From a checkpoint of a small transformer trained on Wikipedia.
Architecture: RMSNorm before each block, no biases in attention or MLP, tied embeddings, normalized queries and keys, gated attention, hashed n-gram embeddings, an embedding shortcut, skips across layers, capped logits.
Training: a variant of Adam for these matrices, 589M tokens, 4497 steps.
Each number is 128 + 32 x the weight over its row's rms, rounded and kept within 0 to 255. Layers, rows and columns count from 0. Numbers have three digits each. The size before them is the row's rms in percent of the matrix's.

# layer 7 MLP up, 1536x384, rms 0.0363, rows 31-64, columns 288-383
109:100162119134124135124152198112099141168095077096170139098089130099124142125057142132117071172144090103136095120118175099165152152137176105153115162128171103070068155133126137103110092141128130118100065108154178115153219108195106139127160149081135116017190116101163139137150093195106074139
088:139133176113061060115135185100155158166171090108135149120120200063128101150167195131097146080204116151152130153106168115147154146140120135127150166141147133117139106126158121016110122126115113138140209104148131094078143084125153112146119134144132099066104094069178134148116185115141092160
091:183178147198112141117151155168126094139143090098102120140125133170115163058087130127127132091159120185174132125149081119096097128101123143142113098107138121105083113130134112095138097052074124075156092143097146129110140124129137107180138083153126101162102128132152144115097145115118112099
081:119111175159145101145180138145150135088098078111098152157101098168076046152225120118130164118116101107174122082118129130160117103136101107094106104139136189093140105133140179077188081122142117150141128145161126118081179194068136120153098086133104111113135168130112137139111103139143210153
113:107173170113101167072095097144120108143120102132105128108087115139163121086062122113150131176136110130091097084082199095104116188163143100138123143166186147073080149147112176138131112168174155144170167091089154107127167086066147145124095143142177083152125125116181090159104156158159131199
098:188124078118151077114145165173110098096145114115169137124071095109115138146144142129144101105087121175143110123180153069115161137169184158084131102211129163115099124129105151119122156167117138137125121097111140144140159108143181151122153098171048096193100159191158095140096144093158181147
096:135178125099124164156128235154104086171111118114134179193082144085172180125102123161114123077083185169121154148044159154092108110180185099162106133097136127117127135119165173171183094097142102132147147126152153167134153055139139179145089174131136062082191140161125119133107084161132132189
110:080155065114131186150102152070112102142131141120118114135208142090117122129126137107121121134085154170137170066157112113089089158062199144152172143099147105159138090140134176082165120187092116184071108152091105160168128136100172145158167089187116112135118153127125153110131180194156113109
113:127150121139145119173051181099092145079158136167189134123131112145069153097145134152130176065106203150122148131121118109124173125141080096090115079097131075104104159114102111049175085139096118130076169146163168070123126178150164079156142155099124140106108157124121122108112102118183110091
103:127148155104028133139161133135123103096128099080112161131133151142081100163166158128094123075154081131130123130113112094166130112121163097104104160103152089159095171076138139121127106097137105123137089142108094135104157112098151199174135133127117090160118131114105188100070137130128123173
096:157159097140119116135179119143081122133118121153164169149121175111156126189133145157069152069144164158117151123063141153104115136122195117134131106139175144087144122097164164111155132065124126097100108140150148063164127138193118090125087129123133100130081161113138121132115158121133077127
100:098127090118147095114120115165034071088145144130101154152061126107190122111124110124139109106100156144088130078129150168124096130112143080160157128106146124137139156141132172133153150160117121112159056163147164130094113055194147147094157121149119078156154125079128105103106092138157114182
097:095076159129099085148113151149101070118093150150129183126108189148120162117128149142120112109083133098178104045064140148155112136119108182181087146163106165135134200185150141120177091187104095151189072163164110111186149177059156156144141117183084151122199114101179084147118127146114128111
110:115171130111169122203143161119114137164065116147116181129097103101101176178104109110147141153113185104201171178112141130129141114076134132177128168089133075136145122171201142104106101188118110188123153163100103157231163135072103117141096162166133116091120137109134170124099104206176162136
109:165158136136143086076124122152155107105162123133134127132113125132137059178067101161167140117097133154152124152172168093139153156188176168124129107174160117122094165107131123164208078070135138164155129159118144182092179156096155120165147117148154128130143082137130087069074108119190097135
104:129187153087106118079190140107102095096138125091135097173051072146195109136167170152109179145046149112159071118087143112109180175151175081109130108130125208117152159133115132127057179135127167151136131090175087087138138101103127136074123122113180139113120120095115126153106162175134152182
100:098164178138174163086130118152180073102086128136132111161141110149167127143099162165105145139107164189155133115150142125121129139131113117143141126140138126129076064149085111178097131105118147089164093131109121159163095056148122086114117148106207141089146136166167150086134155134180085140
107:132179149090168090181122192081157110103139122142101065115166105176133087121204095109170107179139114164132143090104135118106169173162089106121131100144111120068159147113139132161176135134107125156105081202068098079192138156092148151140157078137082131100082161184091140191132151136116138109
091:126112072141116100128194131127101098128088087150210153080103138123160164168071183105115111126169196123097115120129102130147066199146088166136144074132149096135083122125114095125151199170085062084103132128118127093149115184116097173163093126111098201161079178177135205140129138098133146133
096:084172106098172129139109146174139087068111138090164141087132181128136139165096071183165119123107164158110140126153145061120076149059148062154168124111121155110142134078135144136169119144066119110131125071159130116144131179105119114219074158164116100070130122102139135095167110102149093115
094:064194107123077154125107106129090133043147103090144174123165128123075209100094124154122129167142110153091150132110158103107119149115127204153168112067093104107087173111092141136147116114088147139130169191141124100103128071075132138173145150173147109150135136156133091085094075170131099144
096:168122099131057147080212172145177135149189110079150160086076107198136114156106117153091143166169116099176123140102145115131120124145080091149138150152128095164107185118090102091122121114100123069082137093184080114170130136155134131149118106165157127111124130146145115152080100172110135120
093:091155203186117095186137135105129192103132086070148150110185025136108123142066191169140132104168120110150157141128168138098150167188159099168141100132121103208098185158129136118122091092166117100130172120151130155102089153109153129183107170091147194110183121153171155130167161153102129138
088:100124160129147081155169213097085110175127118115130155090070154109111172143026105068136111100153133099166161158118166076147149065116159107177139121079105099077119105158121158089108107102129111095148146153129177091130081129107121145171195112116149126084132158102098131080148139171100137140
100:070127133092123128183168190141152156173124114172159079117134068138155099173163167176104148081155085090116144097120196147163068086145177138171103134102153094093096150150131135163159157183112088105185133146128155142160135162057186122098107112085104123133132044193104110177140169137152117143
093:142190116168166200132226142113123104115111060157114119109005130092154128161107156137138111098149154101186127109127180116087043122240142112141098144141157127072101166102139125128156140155155135129049139141164168089152159138119156081117098104144129167158108164108127194102170078151171124054
106:114147091175118144140164084132141176045118150150119079138200136121112117159129069168094191112165144137148106179152082078111093110177099163126131165123126116088114183115078140133118169113118121034166126166095155098089127143148077110118046100171114110088165116137134190065102100029163107161
099:093141071129091076159164127148067166073065162174144128134136105168139113178118109145151071153182157124093079129168072068125158098146127111088095119117121144114130155135112154158173119089131137162138150106162205099076148083178175101191171045109112139155096159062128151052066123078061175113
095:128152121102118164135160200163101137158074106144161113114082106113070134115152145118160183115147169159147163106126130112119111145131114184157169142108175164114129117125167089163145148160134101214169123161118083125191135093120200124070097118143155183087159132175184125112088136157106085184
101:085122113129104160193161141126122108133140078205081191131179066137111131183096120078102111075116186180098133087108119078089095146157128113120149157132106204109150181141081097111156150095121100141143184134141119069126106145060151097088085115085115129080115126105090177093162114098092157135
108:107129117105079109130100129168072082094091109115129150117122060174170128162135145115080126119130122105124135105117147124126132102170099081169170120175134209078121208170173131152168168144088067077128044079088166124161203107099124069193143089171145110133092156135066168110107075165105113091
097:164147114140166139122114092152095163101116147130127113117094096121088135151137104144122152115172118157161114062086083107107167145150160117155146108065143158070128172140052153115149147169114092107130083084084172104121135151189172131134111098116091140169158173162107174100083126084160161129
099:099150047102107186214199149115103084139107133090187139170147119142147154122133113171130138080121144082114185105186134115151109120172053137114170120139116090151127111141109106087133113168122124162154106139090141154170152167121120067115103085183136144134201171147121137113074152140136160179
105:124154097093127130121107124123188097135044107199176168074129140158076153100122131152057145127112137163144150160061110101126082125147134151124156084112114173183106099126088127125144149128166119087133128190072140138110135091137108162172112143159161080089198133145157137136091085136151156143
# layer 7 MLP down (transposed), 1536x384, rms 0.0322, rows 31-64, columns 288-383
106:140140064108135128159139137110191092100142119111095177177111155184143163142116137168118074145140146155126122103090101140108125048126077116168074120128122145064094066074123096186152087145136107151136168118128165128116126179090145143073135079171122135111134084083148120141121077144137165066
081:109092148081118110115103145151096159160128046115087135086152108088104108094134111122116171120146123088098141076085105132077134117115120103107130120124173145153145153107106140154155131128135080163139147074109102107099102080141138156102169163170125154093133154096144112130141184175103145153
091:137136132161107129121105152185150128128092164158156109140088137105142175125074142151175079175148132140163109205100068127130131195173094129107110079182157109125138126099168119105150199111093181073089138072118166157151204108117143108162090170101087143101140131114122152132130112114148094128
087:142124134155147066121116130147165128071125110110087158112139104112146062089105138092184157097139150084169083097060118109130153134118133140098051152145142161126147085157131120097122095156104162116159172136159107146144116096112193135093160096104095163156155143171117152137158132148114130116
108:142121152120088141110173137125122123069131096172125106163059110123173055100216135097123086135175145180125130099078087098107116130164103156182079094115138096091113136110082180082081132128094127133073149128102171068078112091128153123070112174107109107168089095079133146149109109113103049117
097:189151074127136089156128124133130053094142157162134143105131142086121158108140121121120182171164136116084102150098216175115131182135143128101099162117147093133135079127100127103128099105061142138159095115133159189100093125101209134162119167160103206127104106132202128154139151102104177120
101:106124133102135152151147176147080124119099120139083136121121132095118142141135118120086156139119149137125154138060133156173147078134160156159116170115123152102177134148118105116183062126121106120123104080126133105138144080149103124100083113146124130142163117099113116149142127158102165175
106:167094176120127061139095119129090084135097114076109199166130140097174151146110169091143099118095131155125068136151149132132124135136172159082173081155141070123184121186107097148170126140085102110103098122143131111180112118153141135116116121158128154129080095101107080140200175145186112150
112:086089158106133198155169117163121107114161116143123119152126100073083189102149139169167142094131117135135145143148188155159124114130111104058091108110120093135130141153137167097183105119070126091181165102129106149116060130148118112095101095164147146102112173161074146147072137133139091151
101:127165106131104145152115157140121098147156144116085123173128086140093166156077134068110101080169144090160072092136123071089111112138150100124132148075130102158148180148132138074120178078112135136136126140132161132115118115122138155056096136176107160126125174160035195110098093101133153156
098:075103073148131109102144085095162112121124115128077133122145150113100123164165100119133107107135165116110164158154147141153109156136116172140163147110078129129125146105107141085088108135089164144173122123110126171204162192168124150105081176120169045095116146136206094106129081195179060097
101:119124154135182160132130104069157161064083141160160114126126121116056133077127127150099172081071082108151178125131102187144171102156122092175124177101119099174137126071133096124125124086132116116108067192111123150169156103135110169106205146177154067155134112114136104126141140158152145125
097:083132117175100176159153141121110156127091161093129116078131153121093114082105102142150065124141069189112109095133164134138083101151152131150159113176090136118161172159092122085134138073084123077126077109113164044099136121130114170124157125167151155145149129187124134189184128142104113088
109:162128114120135193128149118105112153093129144107134156137123129090137082125097129096135126146118140101098172138127147147114140195122157107147103128104157148123123104132133119141144093094108097106165101119136129106106094214174110147062138104128158103098115156150169158119147142149171162141
109:162152102152102152127124037157126097068125118065147128170127097158117120132163175170134064137177147146124146133142143110127093150202124193109101099116150108097119116115129110105126143093148168208119153139166109112079098216120125104103137081201171091087139148055196093051109134124059103194
101:078095130104144123078149124149120147132139138117099135082116123147156054073147125180098151199174063121172122145105144122161158084175156116158197157177132148083130121131160170136100101146155102141098089110102120082092123124136083144075136144153173128095127105079119163158105148092071096079
100:079157195092105102113088111168184147097068131156124119159125154090110119129106194079124118141116174163121126092160130103124070039111127188156123162053182160133145086161071142159148102149135088100144072138141139135105153146096154091200158184096163141146120111108160162123103081175144139171
104:099143144079150065159113114136158128120158115146112128092110158104140053139193121178188121132122084152081145167099139134131138181065108149099120183145164100065111182106155144165183117161108124186169152095131115177129126118143159081094093178128156117153056098156122117109107144140113093174
086:131169139162114158109166156113106128152116136121144148131110110141064107141100150081170104163104156151113141094143101165167156164121197133127133124100088093181136145069079144123183164082151116118107179124143104084139129095167151120135158086140128164138158095133106182144113115159100109162
090:112112139113123104049081110106136108117195095084128117139091102131176100087151129113124149135120077201119117182130189127144205151133138089113139107138135073097138117137067162124095094162122108121090132092119126166143192100118124105083082132186167116116123155087104096141147140109114110110
093:129114187163138107061157118124150114139118115142121136121115106163100155142211143123140114153075124044159081151101116084105139160132135122085164159190143109117147126174143173142169146132110061124100158163140111144133139130111116116153118118115164192154118104086099110156110132098132085159
088:116099066081126184109148110124149118094124101139151162109154081113103139144117121165133162154140116112117089166120183145135178089126093118086092134165118148126139159155135160148153190111078110153119091077172076187149156103119150102160101113154078130086086118131160122128082209133115134162
096:185144126135104155132200157205087122130221046108119118151142132111121055178075135116132097146110099210129071107090164115124154081109182168105090154072080077109147141123089099104145118106146103120097108105113139137120117159140108146121139149096118094140148140142123133083144143164172143123
090:118138126165134134142142134073144119132100115082169131181087074134069115116126174207100113116100144137115105145123176140094127123134100165154137099114116143110137103164091123132132139154144059120142160199080108125112123150091181105095117125106123144131114175195056120097095088085070158129
100:113121113141138113144092113092219154137117135146046100128103096094137144079148075186153101190112084101168147159117107189114134125129140160151057170130197082126128090143143145093098112073178090125090108110101055145118155117124098099133111080111138161156105061097159149163180129149151113179
095:154135148185123110109132141150097116114170106174175162165104103124154142102107151162128123112102075129167149100145140118089139101148137099120104077084118151078148107081132161117138079163109099149148128187135209041128113101136110156128089128115138080099136100137107116173103129118147094118
103:082096159144119135149102168073095107136115134110124085126111129152147155121183110099132125144085122093142117165192094146136149090109074066115135177105103132073141155168127122165069079107138189065131123110081142136162147142099097066109102073182076090149107074109179151145140141124062117131
097:160105150140199135061056189094096082143140110090177172166072167134182131115142178133170149114117129136202137174070149155134086137091103080145128122144123121205090133116170076105176140134095124141112125127150130178109164153095079145105119128089103084165159055201142081171093056151169178147
097:108123088125184113105141206086140134146131070180153102113148108122061107167092064129127159028143155188153072118142126168121103135153071180154116131126132122136117135150133160124119116121155053169109161138135084119133129094142187117152138191143119171150134136174155127121193161131162137132
099:128108102058168105136137164135064090137171151095114184116128196085123145144092118084135162067176132148153137127123144084107118118107111090121186125185088123109125161210151138084114109158136117147043134100100111156082128077139106105087066155112053204127107166131109140117111226076092077128
106:130135123151104113099110100090152127143142142153084129119108121098107103139130156141142193120096152064119133080114116165052147053107166093138171155126128140107115134165162173142123156108091146067089156129066128092125071140153113126116155143152041126104107139104168099170155147170131134121
098:097151162156150152155168163145107134075071130090110075151113126115123095108165120107113116120193137205131146088108145117133215106132118138153120118180100116129168104101100091092159176120118072101161117164071154167077096160117137164110108070123097114102157123170110125090098153072176173081
099:109099092140064144135151181158154070095149114166131189185099130183143178093154109142183153121135163176094156115109123121143142163107097133152058068119095108136178135144139094136139138098167119131117196169172121089132122195142157091138083145075137169115161134165098104098194111130153106151
105:141140136134161171088158154139172133164203080117112043126092118139125093111198152147155139135105169113073074095139058113119069145128154149165168156142107150150148140200149181052117055147182115089092099189126133160122155146177152173140178129136095100130149085124178081132110130157126117104